{
  "init_std_qkv": 0.0294,
  "optimizer": "cautious_adamw",
  "weight_decay": 0.18,
  "batch_tokens": 65536,
  "seq_len": 128
}
Each number is 200 + 40 x the weight over its row's rms, rounded and kept within 0 to 999. Layers, rows and columns count from 0. The size before them is the row's rms in percent of the matrix's.

# layer 8 MLP down (transposed), 448x224, rms 0.052, rows 188-196, columns 56-111
100,211,272,185,250,166,233,159,243,200,163,198,180,276,175,144,210,175,197,172,242,227,246,174,183,202,167,222,105,193,171,168,219,198,200,194,252,223,204,183,196,125,233,216,183,241,206,242,245,178,176,162,231,213,199,228,168
097,206,183,197,184,191,278,207,200,190,171,179,154,178,164,291,128,217,232,190,166,188,156,238,239,126,156,214,203,198,280,244,178,260,167,251,109,186,215,241,296,219,157,223,188,253,175,258,268,198,177,223,236,90,228,184,164
097,229,206,183,202,186,226,238,208,193,140,206,160,146,206,184,135,216,135,212,142,217,198,193,218,161,252,199,223,202,187,138,202,141,188,191,257,209,219,219,200,233,215,175,184,153,243,192,215,234,163,267,233,313,188,124,177
105,167,125,161,206,207,212,104,272,165,197,150,160,242,217,253,194,208,214,155,254,190,166,244,99,146,212,137,152,186,165,235,140,221,232,225,190,206,226,226,167,235,151,165,189,216,146,167,168,175,123,216,189,180,190,168,156
092,229,128,214,235,157,145,255,209,211,280,215,231,135,212,178,239,154,204,192,224,249,158,167,154,218,182,266,159,231,246,236,155,191,214,175,148,155,188,210,211,209,192,270,158,258,275,235,215,196,212,167,176,137,146,116,236
098,193,164,182,229,192,208,160,206,173,180,189,271,177,212,166,168,177,183,210,261,186,173,225,285,243,240,174,162,222,155,175,171,206,218,172,163,147,214,175,173,236,237,194,218,203,200,111,139,203,170,204,161,213,176,126,243
105,193,195,176,219,179,154,216,184,189,151,209,218,131,214,165,186,183,169,207,180,173,231,210,257,164,194,267,205,220,194,168,210,216,212,166,225,205,227,150,236,218,206,181,188,176,203,157,206,185,80,176,182,171,192,200,133
093,192,134,210,243,221,159,132,155,196,125,144,155,198,234,197,206,162,169,149,182,165,215,203,229,277,182,271,212,147,168,193,292,179,237,201,254,162,205,164,243,209,283,171,212,276,170,199,206,136,168,71,161,133,184,160,184
103,190,146,194,225,145,154,245,184,267,146,246,193,231,266,161,190,152,231,162,188,212,185,163,204,272,145,248,177,236,220,147,204,177,141,230,219,203,251,190,205,162,192,185,173,145,162,152,193,184,113,172,169,167,145,245,127
# layer 8 MLP gate, 448x224, rms 0.059, rows 189-196, columns 56-111
098,242,193,129,190,244,231,199,154,213,196,222,131,162,159,187,262,251,168,242,214,254,149,128,179,202,172,209,204,269,146,226,182,224,212,153,213,236,158,296,211,208,170,143,149,172,201,233,194,139,147,260,209,191,130,220,147
099,255,175,212,219,225,173,233,194,257,206,260,228,118,158,206,219,256,156,172,212,161,183,208,227,117,163,236,217,200,178,213,237,227,210,188,223,213,172,235,217,201,180,169,171,185,179,195,218,214,238,216,165,258,281,317,220
110,185,216,202,179,194,188,249,122,246,265,157,210,245,174,219,267,186,194,233,205,231,155,200,231,165,202,257,299,178,208,204,223,141,204,141,224,216,198,188,203,194,161,189,235,202,255,112,190,280,174,168,286,210,239,181,200
097,174,228,159,231,157,181,216,191,236,225,216,180,195,126,191,196,154,252,246,212,241,200,210,206,156,248,210,233,151,213,131,235,203,161,239,135,180,215,180,173,198,156,159,238,182,130,153,221,175,171,217,177,152,144,213,261
095,194,213,131,180,185,210,248,276,204,251,184,230,168,239,254,223,217,250,284,192,208,236,271,210,273,165,204,274,227,186,228,161,254,247,183,185,215,178,164,207,195,200,224,192,212,231,96,224,163,131,156,238,201,237,155,196
093,177,207,160,250,257,228,237,188,214,226,198,171,248,227,168,159,220,222,221,100,184,198,204,216,175,184,171,241,163,216,155,232,216,143,233,179,246,234,212,103,235,169,207,201,247,144,161,267,233,200,211,196,187,266,174,235
095,147,225,233,213,214,175,210,103,197,147,204,233,243,190,157,233,224,204,184,184,238,198,172,133,200,229,162,203,224,144,214,248,151,252,169,213,230,205,110,180,256,213,197,260,189,162,229,186,211,137,122,165,236,149,216,194
100,249,230,208,150,265,246,242,283,178,182,246,209,157,227,209,188,164,198,219,195,169,145,85,204,141,193,183,210,265,198,194,176,198,129,233,161,216,199,153,197,151,150,235,203,211,177,138,222,209,166,187,233,208,231,199,181
# layer 8 MLP up, 448x224, rms 0.0601, rows 189-196, columns 56-111
101,177,212,180,180,270,261,244,192,225,179,221,241,213,181,206,283,197,257,199,250,211,215,236,197,164,220,91,166,291,216,166,176,193,218,202,123,203,259,264,162,162,183,181,217,214,231,219,219,231,213,201,161,217,131,222,193
097,221,191,208,193,216,166,212,180,271,237,241,221,231,229,215,225,202,207,180,219,204,208,224,155,221,226,208,171,254,166,203,174,206,236,194,183,143,176,268,219,238,231,155,208,226,216,180,169,204,222,140,153,206,174,172,122
098,221,251,260,249,162,251,241,240,225,300,250,207,186,161,230,188,202,214,174,233,233,128,222,277,235,225,232,227,221,208,274,195,219,227,189,207,163,167,205,287,214,255,277,267,235,188,239,176,185,166,183,185,195,116,166,192
095,222,271,173,161,252,164,228,147,213,156,137,192,230,244,139,168,264,162,195,264,245,255,242,217,253,229,179,198,209,200,187,178,256,259,240,280,193,193,227,185,167,164,132,217,146,220,195,159,251,197,191,244,210,197,213,187
095,180,256,158,187,243,210,244,225,271,213,165,126,228,241,199,271,205,181,203,183,196,191,256,207,206,191,252,178,178,221,156,177,195,166,176,200,200,243,120,264,219,228,226,223,230,227,189,189,182,194,220,146,181,271,262,199
101,243,244,194,220,185,197,136,198,217,222,173,179,233,253,180,137,189,174,234,189,246,172,166,167,193,150,154,232,208,164,220,231,174,163,238,186,158,193,231,169,210,179,187,168,174,171,197,101,301,213,242,192,158,57,210,162
091,186,166,159,169,167,331,201,185,251,186,195,254,212,170,201,209,255,163,229,186,207,224,214,248,251,200,253,177,216,225,283,165,229,226,212,188,232,138,160,235,143,136,162,246,141,186,254,160,238,213,233,221,148,132,188,265
102,205,225,133,254,234,222,147,202,275,175,192,226,132,176,216,163,206,140,179,167,189,270,156,239,165,174,124,205,207,237,165,181,201,201,238,256,228,178,146,181,225,224,297,277,192,200,258,220,219,139,157,216,282,244,189,179